From a checkpoint of a small transformer trained on Wikipedia.
Size: 15 layers, width 96, 3 heads of 32 (1 for keys and values), MLP 384 squared ReLU, vocabulary 8192, 2.27M parameters.
Architecture: RMSNorm before each block, rotary positions, no biases in attention or MLP, tied embeddings, normalized queries and keys, local attention windows, gated attention, capped logits.
Training: a variant of Muon for these matrices, 110M tokens.
Each number is 128 + 24 x the weight over the matrix's rms, rounded and kept within 0 to 255. Layers, rows and columns count from 0. Numbers have three digits each.

# layer 10 attention query, 96x96, rms 0.0893, rows 0-20,32-52,64-84, columns 32-63
149106122143060139155157195112117058164189119133107050118123157204196150108119210062152115176073
117155118175063148129194130140119134119113188158102136138150160090166092140129181119115083125137
138108160115161129115081118132103180133118139129125130100136087160141138148112100119112193098114
188143112085105140209163134148140079108080133074141150149115116125139148125117203116116072142101
169184134106117134156131176109107071166092125116186153135082142124173098113151237136126101182140
153137125140110116151116105138121120148131137157112134123110125116135141102073154113168137119142
124122136146119123106141127146124118116135154121159134144144126146115097154148118099114104117139
110112123133134105121130153126115142141103122116154105135104130132167138142111172153116109148158
134126147151045144119123189169000166146153165131163138151132209154164122144150159125075130182116
146127095106217124074104086110162105103086155144170125111233164123132075127115116156090089134106
128142142119154162115119119109074196087121102109102158095128113137091152120125086111170143155122
092117132156121078136149107119153073142140136126122120112137178131110127116124137119091122109127
159140131118150155166139111133163141124140088113121160141113113087120132132110152128097118109128
158153117132122168119127098135143109132154109141140140130097134089150104131073123121134109103118
121097136117138112137129123149124102098138141132139149113112133125134124125127110120131122109113
175104148106111144130162126133135120107132125087144167124111111146147123123123138131116113130126
150101129136123122098116112153127119151114122140126110124127161138144146141125140129140109142133
103152124114134144120131117135107112131141108118133160122102104133113125134168126154132154116114
160093110143149093139154124132119116125117112121112164144166115147154114162110120103137112128117
143113122140142142108125121128118152112139092158145101143164087151153133141159123104132096111141
169085145110143111120169111128106123112114137148108130141104125119145138126107094113098146129089
150069115145082106142117127177060156066064133198189092184116137151125150170086082086066198103142
120149108100137105139123131107145157126137138135113125145117132115090142148134111143120113126153
140113158164130132107104104140118106126116133128122104133105116122155157129130121129134134116115
115178125120117164153129154138163136116172122148130171163164102174132128128108123142167077168133
162141082133098138153111170157122089129134125107151188181139094097134143114140207116138008157103
170150160120103157152097105139141108154127135138126155125129149159160132118071129168139108131132
117142110126124098121129141116136129134123139125152114150118136143131105148135109122140133127143
121124122141128130102117165133115126136092128148155139122122153122139135139132161154121091142148
146153038130096097076112190224115239173177145140116123149108116061107145160091186138141137154180
102123161126126121110137087115129115128134112134106118121150124101136117120129157138110118139141
111149124121119155164106143155106079134134104144123136126137133159149159115135138120126116115095
138104135120094098161110157081144169140117109113086159109114113132141088119138129158126105154123
134150129111124092136142103126187145130176111101128146135197131122112131136044104142128112113142
142077120127117148148109088127135092112122115140112115157111144104140150092161122160096069085089
156099123109135119138111130135108124126133146142108128095126122173112130090137127123142117150148
135091137074095082136116144131165131163135091133118136181111110129110127101102218137163094128113
145112122154125124125133101129102112154128068155108117149137135139153129116151127086118132124129
133135130128125148123129116138103126139114106150155136113093126140141137112152136117138149137137
160098126132133117144124121114133123120092083112096167148125112169133095119126144115130086142142
141085094132126138095077119145150143111157091148134101150146143120155113103109119083135095118116
171078148104124104155114169127161106120142174171106144181130137110087126109125159134126061112131
154108097140107140136112127108088144161132152141101159139146103138094104082163152142121163154155
128137125122129124128123127129132133125119130130129129133137128136127124132130126125133125131122
130122133134128120122137110126123138134127135128122112118115123103128134125122137127127137133126
135136131122113139145113138136118110125144115125126134142154145155122117139131124119124112115126
136148118126103162136102118133112102135139120106125118145138156123136110129139148114118110114121
161176128133121164129094117125121076170138128130113143124114132124145135128119119109142122136138
146132145163107105132127146100102123128122156134131148144129142143131103124143116117148112132148
102118117109115081129132165105137145120109157131169109133113124146113064133094158150114099130114
157136146177149083139106103094122131057106092153217110091154078152145122181140081149132124117098
116126138130131122126129121134118121133130125138139115119132117115127130137127132136136130131126
138120129123124141144126121128111123131139128132120136134120125142117136113136139111112132128140
135137137121141123128116144117140127123123122142134136124139122156126121142123115138146131131125
146146130115127148129114138122123096138130129128128154130140137140123122152127117120130113123132
130143126120136140129126132143130114085122109128131141141155152147108114151155153124108128114114
134061096105138086143105134159114104121135136119160141093111099140131118119114112137132132094114
132083130116122140110151115076149132109134141100126140151200143141118126097168189123137081132160
170138134106138129121131101172133147155104099139153087128087179162118143148182145129107112114151
116128150112130172109105117179128105111103140118154155122079112130134112142139124149142177119140
143101069142136095150107119118133128113082100122111142118154119151116069159104129080106077150123
112097097139115145085112104077126165103189093111170120103146125130133133115155075110151110106105
146153150130133107133141140117112125089138164149094149127162112088134162128163087136110156137136
# layer 10 attention key, 32x96, rms 0.0844, rows 0-19, columns 32-63
149145117125115117134133130106127132121119119147145110132121127138113146143128115146116146152123
116131123121127118150131133138140122121126134115128127129137144127149125132131125130128139140145
129131134130132124118124119132121130129128130124136119113106118123126136115117140117124130124119
129135132127133139132134135123141125124126131133121136137148135130128119131135120142132123124124
136138129121126146129137129138123110129132139119125146128130137133134124133126122127136117126119
149122132110132159139141120138123088133152159096121154115120139154133122101113100102146114142119
134125183176106130097141127178133098128138116099164182132135141153145113163112085150111099137125
124142114146143079044149159145153110134135130173141147153122173114100104216137190115140155115096
112135115123144132152121134132128119144141122107139128131116135128122117119132137112127145138128
128122128119099149123140134128127120128127125133111126131128133134123144135143140146124121134153
134136115128129127126131125133121137128137124124144124126126124127123120145120124117131125128125
129118139135122131138122125122129116118120118146134118121123127123118137126143124124118128132127
126129128132134135129122123103134135119116129139117123131132125126131130121138133136121124121129
142115120116126159130136116124124099132138137109126144113111122148130122106116130114138104129141
131099166124153115112106124113113085101142150158110159142148198175090116121135100096181162129098
142114126138170117099139135129181115181120112134112141142153145102141123154156192129113105086138
153179080123203123135185103140146082160120090132157080090094142168144123100185104095138118118180
137148112109168162102090148116129113135121131117143140059077097115089122082147131146182161165092
118126058124133158173079082130090123134120094094127170112138153176126100198082162116177138157135
128167139108128147081126150067134167078138098105101129155130131175165123156155128086136133151160